Part of a small language model's weights.
Architecture: LayerNorm before each block, biases, untied embeddings, normalized queries and keys.
Training: a variant of Muon for these matrices, 129M tokens, 3931 steps.
Each number is 128 + 32 x the weight over the matrix's rms, rounded and kept within 0 to 255. Layers, rows and columns count from 0.

# layer 5 MLP up, 256x64, rms 0.0933, rows 172-224, columns 0-63
[[ 73 103 133 135 151  58  69 141  93 153 146 141 139 145 101  83 186 117  74  76  90 179 130 127 183 127 151 136 160 123 153 138 123 153 155  93 155 102 155 118 128 125 133  52 218  76 138 133  72 157  77 153 128 130 138 116 130 123  48  97 141  93 176 113]
 [106  90  95 123 116 156 140 146 111 161  63  93 104 115 125 162 171 126 166 150  89 111 174 111 114 139 144 190 143 210 182 190  97 112 129  82 134 109 110 140 107 121 150 130 179  86 130  91  90 135 122 122 154  60 117 178  80 176 134  60  99  58 155 191]
 [ 92 125 105 111 144 139 173 149 138 171 163 164  96 164  90 102 126 151 124  70 144 156 174 137 107  97 145  88 135 140 126 135  68 149 105  73  66 139 146 113  77 137 119  95 117  52  85 174  78 128 103  88 101 133 102  74 161  92 143  87 164 163 163  99]
 [109  97  86 137 130 175 132 124 139 136  99  65 112 127 119 150 143 117 200 164 154 141 175 116 155 123 119 105 100 253 145 166  64 145 155  43  58 158 129  98 152 144 102 153 120 154 117 109 127 141 143 129 170 113 126 165  87 120 137  93 140 168  81 109]
 [135 112 176 143 142 101  79 167  95  87 106 129  99  78 148  73 128 142 178  61 111 144 120 123 176 134  74 110 167  71 139 155 163 179 152 172 105 169 173  91  39  59 150 126  82 141 145 138  91 142 128 154 199 140 131 111 126 163  67 139 162 111 124 113]
 [103 150 133 175 114 162 120 133  90  89 154  76 152  80 126 117 142 138 102 116 147 152  95 124 144  65 128 124 110 107 100 146 107 114 108 129  86 120 119 138 116 158 140 145 187 119 114 153 102 118 124 113 164  76 137 135 124 119  90 149 106  90 123 126]
 [131 148 137 112 188 162 108  92 157 125 168 111 212 132 139 105 173  90 136  56 145 144  86  91 190 141 186 182 153 193  88 161 134 127 131 134  78 150 154 136 103 154 137  69  88 200 144  76 105 140  87 174 162 165 164 101  98 191  95  78 213 105 134 149]
 [122 129  98 107 148 125 122 104 193  96 151 163 118  96 116  70 137 148 141  56 136 117 148 125 158 154  98  86  88 111 114 113 110 148 123 130 121 138 140 108 148 144 147 160 104 142  96 132  87 121 133 146  98 145 162 120 163  86 138  81 133 166  97 108]
 [ 75 116 133 122 126 164 136 183 105 156 132 109 157 126 195 130 108  68 154 120 165 178  76 114 176  92 186 158 108 160 130 110 123 166 173 158  77  93 169 140 101 116  83  46 148  96  99 122 121 125 118 160 108  61  90 147 141  84 119 154 163  72 120 165]
 [117 188  74 143 125 133 151 119 110 138 150 211 153 120 145 184  77 115 132 175 147 125 124 129 130 115  94 114  19 109 140 108 146 135 142 108  91 104 154 226  52 131 170 124 101 114 136 185 136 129 110 125 190  86  97 148 142 119 192 171 132 136  82 104]
 [128 179  99 136 103 158 159 167 107 113 124 119  96 131 152 180 125 102 113 131 108 120 121 118 122 157 133 167 101 125 119 179 124  92 149 128 109 108  80 186 127 123 121  99 122 130 124 163 135 113 122 143 126  80 103 112 114 121 135 135 128 118 114 185]
 [126 128 121 137 153 130 145  75  95  79 107 105 128  98 166 121 142 132 143  94  86 107 107 166 129 125 114 149 142  96 112 160 105 121 131 145  89 149 148 113 124 146 139 118 116 138 106 135 100 107 155 124 126  84 117 146 150 105 110 110 126 144 162 129]
 [171 159  90 147 135 131 137 121 163  96 198 119 129  69 143 153 156 157  67  89 174  95 115 166 114 154  84 127  79 165 122 150 176 171 148  86 106 100 123  50  81 145 144 196 145 192 153 144 170  84 211 102 148 148  93 158  97 170  79  72 151 128  64 113]
 [143 197  69 155  99  94 130 101 141  97 108 160 141  74 110 102 197 167 124 136 112 162 158 132 137 135  56  72 111  72 164 175 123 166  97 124 143 124 117 150 124 187 136 106 157 133 135 165 121 123 192 139 169  98 106 124  73 179  98 157  94 107 113 120]
 [132 116  84 145  89 173 103 143 142 143 109  92  99 164 102  86 146 103 159 153 134 117 124 127 135  92 225 200 181 175 160 125 130 143 134  93 108 156 110  45 147 148 150 147 182 108 116  99 128 152 172 129 113 157 204 163 129 155 140 105 179  73 100 139]
 [148 169 135 118 126  91  85 185 136 149 164 213 152 144 200 155 135 168  90 119 208  98 165 177 132 167  70 115 161 106 149 124 171 120 115  99 106 141 135 144  84 183 155 136 164  56 173 138 104  85 116  88 158 133 173 142 143 127 161 127 150 178  78 104]
 [179 133 122 126 156 137 143  79 131 154 147 117 170 146 158  92 117 119 105 108 133 164  79 123 187 114 116 133 158 144  71 133 190 205 190  96 185 162 176 147 102 147 135  52  61 148  83 118 100 135 107 170 143  93 119 104 119 135  81 157 162 159 151  88]
 [131 128 130 115  81 107  62 128 179 146 190 120 164  65 128  94 139 106  91 114 145 221  95 133 125 130 197 138 111 108 157 168  80  82 134 143 110 153 110 127  94 182 116 134  98 155 111 107  47 121 137 135 102 151 143 147 172 151 144  92 129 203 105 178]
 [178 168 142 138 109 149  76 118 160  98 148 129 100 109  56  80 110  99 155  66  89  89 189  96 196  68  82 112 152  81  89 168  98 138 159 141 181  10 155 132 170 138  86  92 123 152  75 187 126 142 141 113 135 128 129  66 198 134 132  81  91 143  73  66]
 [172 167 181 190  74  97 133  83 113 111 155  88 137 134 114  75 145  65 161 102 129  36 124 152 181 187 161 105  79 110 125 162 133  43 154 104  70 187 152 165 118 163 175  83 207  51  69 119 157 153  83 200 108 100 148 200 119  92 137 141 234  19 121 174]
 [117 124 130 121 184  40 102 133 147  62  91  99 102 106 149 129 102 136 111 136 185 152 147 194 125 155 147 137 135  90  99 177 152 146  87 119 153 164 114 159 155 125 139 144 102 173 143 167 128 133 104 125 167 144 104 143 150 103 140 121 157 180 131 166]
 [118  94 123  84 152 136 142  98 157 143 136  68 134 128 115 158 106 155 126 128 118 124 131 158 130 148  91 124 162 169 105 141 105 145 131 100 157 121 140 110 166 160 135 110 169 163 163 155 112  83 143 169  52 117 152 200 154 176 177  91 104 115 109  87]
 [139  90 119 158 145  88 117  93  71 161 194 143  87 135 130 194 146 126  86  28  84 118  97  95 127 127 130 120 176  82 116 153 140 148  73  83 161 102 181 152 120 170 117 116 120 161 105 145 120  59  86 176 158 152 108 128  76 128 104 133 175 118 120 169]
 [130 107 140 122 134 114  95 125 135 151 141 100 166 103 125  92  80 113 157 119 122 148 145 156 113  76 121 111 157 146 131 123  73 137 133 159  70 125 142 164 118 116 138 135 110 137 117 151 151 127 129 159 105  97 116 142 196 137 135 110 117 136 147 117]
 [115 165 106 165 192  82  75 111 136 136 138 136 116 174 163 102 173 133  81 149 186 137 150 124 109 181 175  37 121 124 117 152  98 160 146 133 104 120 121 158 105 134 102  94 131 186 152 180 127 124 106 115 117 105  47 114 138 130 125 150 158 111 127 119]
 [137 129 117 140 134 130 166 132 118 162 100 111 119 131 129 147 123 131 162 139  86 127 130 142 160  98 126 189 148 100 121 118 121 141 149 131 134 131 138  99 144 125 106 149 147 116 112 164 108 138 131 139 156 123 146 119 151 128 174 138 147 142 160 139]
 [114 119 101 166 134 166 135 166 165 141 126 135 130  95 122 153 152 166 127 153 141 133  79 102  94 106 143 205  97 160 148 170 102 109 116 135 103 148 139 124 124 227 125  83 161 138 136 121 125 103  93 149 152 131  96  97 131 134 152  82 145  99 100 183]
 [ 72 150 125 106 123  96  90 140 154 110 137 119 144 103 154 169 181 193 130 114 147 145 141 108 160 110  92 120 126 140 182 129 131 136 131 144  94 184 132 139  60 150 126 128  81 161 119 142 137 120 189 172 152 127 109  78 195 121 174  94 134 107 114 162]
 [ 89 130 138 134  92 107 166  90  99 102 151 126  86 168 139 188  87 182 147 118 130 162 141 151 115 156 194  66 166 120 142 172 174 178  99 110 140  97 108 152  99 109 185 163 139 120 150 112 148  63  99  99  77 108 109 125 118 179 123 177 108 134 142 153]
 [153 132  86 150 113 115  79 152 104 160 170 125 135 130 131 127 106 142 127 133 158 129 106 133 160 148 151 173 150 162 103 195 100  95 179 163 120  84 147 159 177 109  36  75 172 148 160 127 153 126  89 160 107 110 116 107 142 139 140 121 167 133  93 189]
 [ 88 120  92 120 146  96 147 156 122 126 135 147 181 169 112 149 128 112 155 112 153 118 155  94 163  87 144 108 134 134 159 164 127 156 157  87 124  93 114 151 142 136 104  99 199  96 156 104 126 183  79  75  89 103 178 136 154 108 150 124  77 106  92 155]
 [158 204 137 134 131 109 133 122 163 120 170 118 155  88 150 142 113 177 108 135 162 115  69 124  91 112 159 160 134 117 166 134 112 105 118 185 115 212 148 157 149 155 216 111 133 176 131 112 147  97  83  89 135 128 100 174 114 146 165 122 146  98  72 160]
 [124 162 147 171 137 111 144  96 166 110  90 156 188 161 137 123 105 138 146 105 122 160 139  78 198 111 115 143 100 151  82 158 161 165 103 201 177 109 100 126 116 137 113  52 129 107 176 153  96 159 127 105 156 146 138 114 120 101 134 174 176 136 126 172]
 [ 41 161  80 115  75 126 162 127  98 196  87  88 103 124 141 153 154 116 144  91 147 130 152 168 160 155  90 138  94 156 117 175 170 193  90 102 128  93  87  88 149 141  98 126 115 143 150 190 110 144  84 106 159 157 121 156 165  57 150 125 135 134 147 122]
 [132 156 112 171  74 165 140 147 146 145 104 112 137 134 185 178  49 122 176 104  20 173 173 110 151 118 108 125 118   0 113 148 140 104  95 154 175 163 145 123 132 121 138  84 154  88 159 122 103 104 113 136  92 122 146 153 166 142 151 131  69 116 157 153]
 [ 87 114 178  97 118 106  72 101 144 120 143 117 173  78 135 123 104 168 136  98 135 157 108 115 143  99 139 175 201 151 190 113 104 131 199 180 110 170 130 134  34 123 167 143 154  87 154 109 140 118 138 126  44 135 188 151 109 118 155 166  82 153 193 133]
 [105 166 102  76 146 119 122 132 122 129 156 134 131 120 156 117  85 116 169  82 135 160 153 113 115 134  91 120 170  76  77  86 153 134 152  98 148 110 113 119  82  82 153 127  97 123 109 147 123 121 131 130 153 181 154  94 161 195  95 106 156 180  97 126]
 [194  85 119 113 143 183  75 134 160 146 106 136 154 119 145  96 100 162  85 132 120 159 118 127 186 123 155 108 132  48 124 117  78  75 107  84 144 129  83 155 130 177 109  93 119 170  86 180 106 135 113 125 137 128 138 144 171 131  92 131 171 141 150 106]
 [ 95 151 177 124 113 175  94 156 121 115 182 147 128  90 142 124 110 132 132 133 133 169  82 146 115 108 120 134 120 168 170 104 139 138 160 141  83  97 127 115 139 200 105 132 161 188 118 158 164 118 201 196  92  86 131 142 153 124 166  88 145 127  95 122]
 [129 116 153 110 139 136 132 134 124 142 132 117 134 137 127 150 133 119 143 138 120 151 144 124 148 137 149 164 137 135 104 134 144 123 165 138 112 121  93 129 118 112 131 124 148 143 113 127 163 132 144 120 144 130 136 164 146 174 147 148 138 140 151 143]
 [ 79 123  81 124 112 114 110 120 125 131  62  96  96 153 124 147  77 131 150 109 132 103 166  81 156 126 110 138 125  93 134 150 111 165 142 104 185 124 138 121 126 128  88 143 157  74  99 124 113 132  86 122 123  93 148 153  96  68 160 118 130 115 156 128]
 [168 152 118 180 129  99 110 137 101 173 161 152 152 171 179 116 102 112 151 116 106 131 155  64 148 150 146  99  75 116 100 117 111 112 165  87 140 109 126 155  69  96 150  83  73 160 149 135 107 164  91 140 130 154  97  99 111  89 157 113 167 168 137 162]
 [107 129  56 190 164 123 163 137  77 185 132 116 109 128 146 115  89 144 174 125 128 127  84  98 191 152 142  92  80 115 106 172 127 136 135 112 124 134 148 120  94 140 160 136  72 115 149 110 145 115  90 102 113 156  94 172 135 123 126 124 128  89 147 143]
 [101 127  95 180  94 143 162 132 107  96 147  96  76  85 195 102 194 134 133 139 191 105  75 223 124 203 142 196 177 143  91 161 124 156  83 104 137 121 151  87  67 117 131  57 155 187 104 150  78 111 151 140 180 194 102 105 103 141 165 130 193 125  87 143]
 [129  87  75  96 104 141 115 138 142 110  79 123 147 119 102 190 164 123 122 131 112 101 168 151 155 156 113 135 115 148 121 173 135 164 180 122 101 101  94 189 143 182 130 140 122 111 150 151 116 110 120 131 142 108 134 100 148 173 103 130 109 147 119 116]
 [133 115 108 137 136 148 162 128 119 133 109 159 131 153 119  82 133  99 129 118 137 113 140  96 141 148 164 145 172 124 107 110 113 133 186 124 140 104  74 118  94 101 128  58 116 100 149  73  42 104 110 129 196 143 152  92 127 147 152  82 197 127 151 169]
 [145 149  77 150  97 140 120 165 183 124 185 143 147 123  27 135  56 138  98 141 152 126 105 169 109 172 170 180 163  54 139 131 111  93  72 162 148 140 152 112 129 165 155 132 166  72 113 195 107  69 109  33 109 163 197 168  64 121 166 150 102 146 100 150]
 [147 160 104 135  88 107  86 117  99 106 186 126 130 146 138 157  91 175 124 120 117 117 161 104 100 106  77  53 152 151 202 137 119 142  94 123  62 105  83 162 171 130  87 163 151 110  87 173 183 103 163 151 115  66 154 157 127 116 133 103 147 144  95 119]
 [113 134 139 130 144 196 106 129 136 106 151 148 148 117 120 120  88  98 154 118 127 128 118 144 119 134 145 130 123 181  98 131 154 138 145 151 127 135 181 130 151 128 111 134 140 134 117 143 127 152  94 109 150 118 121 149 100  82 141 131 136 116 122 153]
 [152 155  53 142 119 108  68 113 112 171  84 108  91 162  96 171 140 102 199  99 140 143 146 141 172 127 122 165 145 115 177 207 122 182 109 139 145  98 149 115 124 101  35 135 124 117  80 148  81 158 113  63 160 115  73 103 122 174 120 139 156 118  94 135]
 [ 94 131  89  89 168 177 121 105 140 144 117 152 122 146 128 110 145  55 164 107 103 151 118 102 198 123 144  67 115 194  96 115  77 175 128 131 132 115 128 153 117 135  99  62 108 154  85 143  79  73 133 188 131 104 101 143 133 126 126 134 148 135 111 107]
 [137 149  66  62 144  94 109 144 176 156 133  93 130 114 149 143 122 152 131 153 138  98 127 156  93 217 124  89  94 178 169  86 111 142  94 161 120 138 140 149 133 164 176 167 160 196 145 128 173  76 122 101 158  70 117 174 139 161 236 124  90 140  81  82]
 [121 123 124 122 121 120 122 122 121 120 123 121 122 121 121 121 124 122 121 125 122 122 122 122 124 118 123 123 121 122 122 121 120 122 122 122 119 122 121 123 123 121 124 122 123 122 122 122 123 124 123 123 123 122 123 122 122 117 123 122 123 121 122 122]]
# layer 5 MLP down (transposed), 256x64, rms 0.0707, rows 172-223, columns 0-63
[[ 86 118 103 164 111 141 129 162 134 112 102 105 173 114 117 161 109 163 161 112 132 152 229 128 152 162  29 145  79  93 139 127 113  66 165 208 120 127 123  99 147  90  82 152 121 103  85 140  87 176 168 187 197 105  82 139 108 158  83 114 114 107  90 167]
 [108 140 134 120 180  86 134 138 188 108 163 172 127  87  77 100 140 191  90 136 131 154 141 141  92 142  73 140 147 112 130  98 139 137  81 201 175 111  94 101 110  69 173 146 118 110 180 115  89 113  69 129 177 156 134 129 197 138 133  89 101 161 101  93]
 [128 107 189 126 120 159 150 115 150 108 108 137 162 167  80  87 132 127 109 170  91 192 189 171  85 130 133  93 115  83 113  89 112 139  84 155 101 143 135 144 149 114 146 197  90 110 135 134 174 133 144 109  82 109  93 114 123 127 186 102  99 194 117 124]
 [175 166 113 162 126 162 167 134 160 111 117 170 148 131 172 146 122 169  79  88 107 162 120 140  76 110 119  98 140 108 148 158 131 135 152  69 104 125 103  76  72 118 129 174  94 121 140 109  97 102 140 103 165 140 161 145 147 132  77 146 155 156  93  82]
 [150 117  74  94 169 140 154 104 172 133 163 105 161 132  91 120 103  86 158 172 122 195 114 126 138 143 189 149 115 129  56 104  90 115 149 164 106 141 122 119 154 188 101  78 125  86 132  48 129 179 114  38  86 165 148 184 115 100 183 176 132  96 101 155]
 [104 138 131 117 125 136 141 173 145 140 112 105 121 102 136 124 127 129 106  89 171 138 119 109 143  50 130  99 121  93  88  67 128  94 166 117 146 167 117 124 178 198 115 123 145 141  80 115 147 142  86 156 135 124 134 145 155 183 134 151  95 134 115 112]
 [104 153 152 136 112 132  91  84 125  82 141 115 154 112  78 174 117 188 171 115 178 110 128  64 139 143  96  85 141 149 138 191  53 162 133  84 181 105 140 156 127 182 116  98 117 101  72 185 151  85 150 119 144 102 121 135 125  90 172 171 122 162  60 129]
 [ 92 105 102 154 140 160  89 123 140  87 124 146 127 101 162 113 149 118  75 172 158 152 170 130 154 127 111 141 119  83 183 117 141 182  87 122 104 114 163 124 150 135 174 141 158 150 144  72 120  99  38 157 110 115 189  85 112  76 130 159 132 105  95 157]
 [135 186 147 106 110 158  75 132 121 109  93 106 146 139 150 139 113 107  97 180 129 102 160 200  36 155 145 131 134 209 129 113 105  80 108 143  73 100 123 106  98  91 117  98 183 151 178 111 224 110 153 130 159 122 191 105  76  84 224 111 115 105  93 163]
 [ 55  72 168  97  85  68  65 151  98 159  65 161 148 143 159 142  98  92  97 109 120 155 164 141 100  87 129 165  67 161 117 159 145 147 205 176 136 185 177  99  84 103  83 116 175 150 130 114 155 142 147 139  78 134 143  79 123 106 175 169 136 128 198  93]
 [104 102 131 134 203  95 159 111 137 112 104 122 128 139 122  90 122 131 132 104 199 125  98 159 127 124 139 135 108 140 148 113 120 163 145 186 118 139 139 135 109 135  99 148  81 158  91 124 113 138  63 143 134 131 103 107  66 182 158 151 150 113 100 104]
 [142 128 134 101 137 178 131 123 155 114 140  61 127  96 156 181 129 121 147  87 173  54 106 153 184 138 158 147 100 136  83 174 133 126 171 104  86 155 136 106 128 141 146  88 117 110 110  64 123 143 145 151 149 127 142 143 141 132 140  87 110 134 142 127]
 [155 144  87 155 167 116 166 135 138 111 100 206 105 157 118 118  75 163 164 160 133  95 123 147 130  87 170 153 159 135 114 100  84 153  92  56 171 162 174 127 112 181 107 150  78  64  84 143  45 210 140 134 116 111 139  86 129 154  63 107 121 110  98 173]
 [124 125 170  88 109  82 140 122 108  67 180 114 104 122  92 152 105 120 152 154 200  81 127 110 181  78 107 122  86 160 104 134 109 103 200 159 116 185 106 150 133 132 162 145 110 171 140 144 153 150 106 108 172 113 148  98 109 135  83  91 149 114 111 180]
 [ 70 120  89 126 115  84 126 108 157 160 104 101  51 190 184  77 144  71 145 194 124 116 166 159 149 152  94 155 199  80 130 112 103  89 173 134 123 155 118  59 121  65 151 173 130 144 155 136 149 137 142 116 108 124  99 133 129 181 183 180 132  78 100 128]
 [142 136  98 192 155 166  93 140  89 123 148 168  80 140 103 121 193  73 133 165 116  84 137 121 184 152 140 174 105  97 158 126 198 148 134 119 125 121 155  97 104 115 107  94 165 139 103 135 135  49 177 120  95 131 158  93 158 142 146 137 155  97 114  40]
 [112 173  86 129 162 129 121 173 137  92 159 172 123  44  74 169 118 171 137  79 174  88  65 132  79 143  81 123 133  81 112 113 122  65 101 160 109 131 176  77 222 110 154 148 140 120 201 210 150 146 153  99 104 170 110 146 100 144 142  79  93 126 140 139]
 [111 144  48 172 117  90 107 103  98 150  98 198 154 157 145 106  88  92 157  97 116  68 170  74 125 167 152 113 105 171 191 136  93 127 157  91 184 115  60 144 135 137 119 108 156  93 146 132 141 117 146 108 141 172 143 196 110 137  51 178 129 151  98 146]
 [117 121 115 117  87 173 140  75  88  95 216 128  49 119 155 148 196 177 154 133  53 167 146 116 198 134  88  52 123 140 176 166 119 119 130 120  92 180 131 137 111 131  98 109 203  79 142 133 156  97 145 117 123 149 134 137 148 108 172  92  88 130  58 152]
 [158 166 201  65 168 109 132  96 223 146 139 190 127 132 166  39 179 135 232 120  96 158 112 180 104 124 145 121 182 113 127 136  95 116  85 129  82  94 125  98 145 160 103 109 165  68 101 147  56 160 153  99  73 168 115  94 113 151  87 121 133  73 130 129]
 [111 162 131 138 120 150 159 116 127 151 156  83 152 151  90 196 106 116 107 130 134 121 144 113 144 122 126 101 141 112 126 152 151 139 151 141 117 139 151 140  90 160 143 112 137 141 102 104 157 119 149  86 127 159  58 120 138  66 121 142 150  83  94 126]
 [108 120 149  76 170  76 119 127 140 166 134 112 118 159 146 120 132 167  98 130 142  62  65 172  98 168 125 103 134 129 109 166 135 133 160 126 102 134 120 118 139 179 151 137 162 180 125  26 108  89  95  76 114 142 113 190  80 142 182 166 157 111 137 118]
 [139  95 125 178  89 130 148 186 176  77 110 180 101 127 175  85 146 134 151 151  88 169 118 151 181 104  75 118 108 128 121 135  68 117 132  51 143 151 111  79 110 103 159 174 151  99 100 166 123 187 141 168  73 113 142  77 205 130  93  78 105 158 165 105]
 [ 68 117 162 124  85 125 139 177 103 156 152 109 129 109  95 120 179 118 145  99 135 100  64 118 163 102 108 144 116 150 103 110 145 143 169 146 142 138 149 123 183  91 140 102  79 160 148 146 139 129 122 101 151 130 126 147 159 103 113 148 125 155 101 101]
 [103  70  95 105 162 150 134 127 126 145 136  89 148 105 134 141  50  84 133 181 115  97 128 141 135 162 105 164 169 137 113 171 165 128 116  95 135  81 129 150  75 133 127 152  61 166 134  84  91 192 113 146 150 133  91 160  96 134 110 165 165 153 137 187]
 [143 147 127 145 110 137 131 139 130 132 146  94  73 130 129 157 137 118 131 125 129  92 112 107 117 106 109 120  95 133 158 120 172 119 125 128 156 114 118 150 130 125 139 129  86 151  92 111 107 117 138 155 169 131 122 157 157 113  99 125 118 176 139 133]
 [150 104 169 103 117 119 118 110 118 182 150 123 114  92 127 123 101  90 149  88 107 117 184 124 130 173 140 131 165 130 114 116 148 137 120 162 144 150 101 109 158  40 126 140 132 170 166 127 134 134 151 107  93 120 135  72 103 163 142 126  92  93 181 102]
 [171 131  81 190 109 128 121 153 176 144 149 145 174 145 108  96  86  53 167  70  92 155 155 137  77 134 145 158 108  84 108 163  74 104 148 186 134 109 136 104 146 178  72  85 136 121 137 141  76 122  88 127  93 152 138 159 147 176 143 137 134 140 144 116]
 [150 189 150 118 117 127 126 146  71 100 160 115 131  99 131  98  70 139 177 102 142  70  97  50 141 147 171 174 107 170 153  36 100 169 115 162 189 143  78 156 113 103 164 133 127 104 146  95  89 124 119 158 129 179 146 124 158  84 113 145 213 123 103 146]
 [ 94 122 161 152 117 177 171  97  86 118  66 117 169 113 132 133 164 107 163 172  72 128 158 108 149 161 124  83 105 150 190 104 177 183 114 134 144 142 110 121 112 106 150  94 170 166 158 112 125  68 101 108  62  85 159 128 142 108 136 132 108  74 184  83]
 [199 167 139 179 131 104 167 172 143 175 111 107 161 114 140 152 124  78 163 116 129 142 188  71 147 126 132 122  77  69 161 120  91 155 110 116 119 104 107 169 137 156  56 117 165 174 100 106 117 141 160 100 127 129  89 118 111  95 133 117 136  98 113 116]
 [140 134 130 124 162 148 120 166 129 163 127 107  60 163 190 178 106  61 186 139 138  98  87 153 125 124 135 130 103 120  97 142 167 143  99  41 159  61 133  70 135  91 149 164 126  72 148 183 142 115 101 108 159 101 129 110 129 123 126  92 141 132 179 154]
 [130 141 129  86 135 100 120 153  66 129 117 112 139 148  96  59 125 106 152 161 165 102 113 157  92 125 173 145 157 138 125 117 173 156  97  73 119 161 150 180  61 141 100 154  95 172 120 193 127 147 112 147 111 131 111 103 120 126  74 162 201 127 100 105]
 [208 117 118 194  81 148 120 135 118 148 129 167 156 116 114 132  81 157 119 140 124 128 151  94  76 142 154  86 104  81 136 166  97  88 169 150 151 140 126 197 109  94 160  89 196 147 151  46 148 110  69 127  93 106 124 195 115 121 144 134 124 112  97 130]
 [ 86 131 143 146  74 162  65 168 148 129 148 123 132 114 183 132 139 146 186 142  91 114 157 197 215 136  73 126 159  69 158 168  37 107 122 103 129  89 147  89 118 140  81  97  98  64  98 134  97 159 191 157 140 174 105 149 143 125 131 106 128 165 116 175]
 [108 174 109 164 164 159 156 141 125  89 196 155  89 110 127 125  88  94 166  71 163 107  45 103 147 128 122 109  92 131 155 204 148 130 157  69 113 126  92 152 104 172  88  71  83 131 110 137 140 122  72 143 145 139 111 120 112 179 168 120 184 122 130 195]
 [ 92 123 145 105 123 112 203 131 151 120 122 123 119 105 105 130 161 140  57 150 151  99 144 145  92 156 117 187 113 168 115 158 144 139 162 169 106 121  73 117 131 124 101 133 136 162 144 107 149 150 111 123  44 105 173 104  65  98 163  56 104 140 188 149]
 [137 126 162 190 144 156 165  83 194 147 166 142 130 130  78 110  93 106 118 137 210 160 126 158  85 126 151 101 135  97 101 136 154  53 148 157  77 113  95 140  97  91 158  95  75 124 118  95 156 147 127  80 122  93 126 121 130 131 105  62 160 154 178 155]
 [149 101 167  77 124 130 100 165 148 168  74 163 141 167 113 102 138 182 116 117  99 154 164 130  87  85 130 127 173 119 133 127 126  78 121 186 115 105 130 105 116 141 115 133 178 137 104 114 125 148 116 156 140  94 132 122 150  82  91 179 133 127 121 105]
 [117 145 125 143 124 147 135 158 147 111 108 109 120 113 134 121 128 133 121 146 145 105 139 143 129 116 125 123 111 171 166 104 130 119 128  86 162 115 140 142 115 151 131 134 125  96 126 132 140 147 117 141 124 136 133 113 136  98 128 138 149  95 123 104]
 [123 118 113 122 138 153  81 143 156 101 168 120 134 136 127 100 102 154  96  76 150 141 119  87  83 150 120 111 126 146 101 154 120 151 116  97 130 112 111 101 161 123 210 181 148  92 120 157 149 123  70 132  83 114 153 165 165 117 141 153 132 114 120 166]
 [ 67  78 128  72 155 106 100 132 121 133 122 104  61 121 125 136 152 109 115 121 120  93  91 155 107 159 104 125 157 155 113 110 151 138 115 134 132 109 127 148 181 133 147 133 140 205 127 155 179 109 118 185 163 132 121 148 160 195  98 113 148  74 133 112]
 [102 177 199  69 130  97 112  84 140 121 139 112 118 100  87 105 135  88  15 109 157 162  48 151 112 101 119 104 190 162 116  57 161 152  89 178 117 140  92 161 160 107  81 158 215 172 178 120 133  96 126 140 138 113 161 145 150  97 195 193 119 146  78 134]
 [134 146  96  89 148 135  62 129  92 115 167 140 143 139 112 224 133 161 208  89  51 163 150  91 157 105  90 109 107 151 182 142 157 168 132 109 129 118  86 126 118 145 134 189 102 133 105 115 193 172 170  39 163 126 108 109 134  81 101 132  69 124  89 142]
 [128 108 117 129 150 142 116 136 149 101 116 121 137 143 107 188 166  97  96  92 143 100 103 152 128 144 169 106  26 125  96 131 163 137 142 102 127 115  83 132 120 183 120 128 119 120 144 111 127 100  93 137 171 118 181 138 122 154 115 113 155 165 170 120]
 [ 75 138 168  57 130  84 160  63 109 110 123 143 107 159 104  58 115 132  83 144 115 153 127 140 110 173 115 123 150 175 108 175 166 113 151 166 133 176 155 126  96 112 117 168 204 143 127 116 146  96 112  95 109 106 153 179 173 128 108 154 132 118 136  40]
 [151 131  64 141 146 190  79 145 130 178 155 114 122 138  44 142 112  81 103  85 167 127 146 175  35 155 148 200 188 136 155 130  84 165  85  87 105  99 195 110 136 160 147 111 106  92 113  35  69 181 163 134 161 140 180 126 101 140 112  89 166 187  91 105]
 [128 136 114 131 143 130 123  99 133 137 160 132 147 155 140 100 138 173 137 157 123 131  82 138 148  99 141 166 130 110 148 131  89  89  98 123 141 131 191 139 134 178 118 114 145  86 109 120 147 116 135  43 179  97 133 135  66 148  57 202 104 113 122  96]
 [ 95 159 109 135 130 124 147 146 120 146  84 122 129 136 169 141 151 136 123 138 172 132 152 120  91 123 156 154 129 139 112 124 107  96 129  97 129 121  87 101 120 143 134 131 111 106 126 137 134  93 139 142 147 129 143 104 127 179 125 116 148 135 135  75]
 [138 147 164 175  75 135 117 171  89  64 118 182 120  95 163 141 109 135 117 145  48 108  99 134 212  54  72  87  72  84 135 188 166 167 211 107 160 123 171 100 107  83 150 123 129  77 122 140 118  82 150 176 199  59 167 143 135 138 156 200  42 111  85 176]
 [ 51 130 121 148 126 100 152 211 157 155  95  77 128  85 157 126  99 137 134 146 143 134  88 132  76 108 139 144 117 109  47 131 159 121 160 134 142 119 162 151 107 142 179 158 177 166 126  45 143  70 182 164  89 133 128 144 127 110 135 147  79 113 106 120]
 [134 110 145 101 110 138 116 117 134 153 136 139  95 152 100 134  77  60 136 144 107 150 145 152 111 131  90  88  76 122 177 155 131 175 118 160 128 173  96 135 136 112 169 157 225 163 152 131 118 104 135  62 152 173 126 101 156 106 161  78  96 132 133  67]]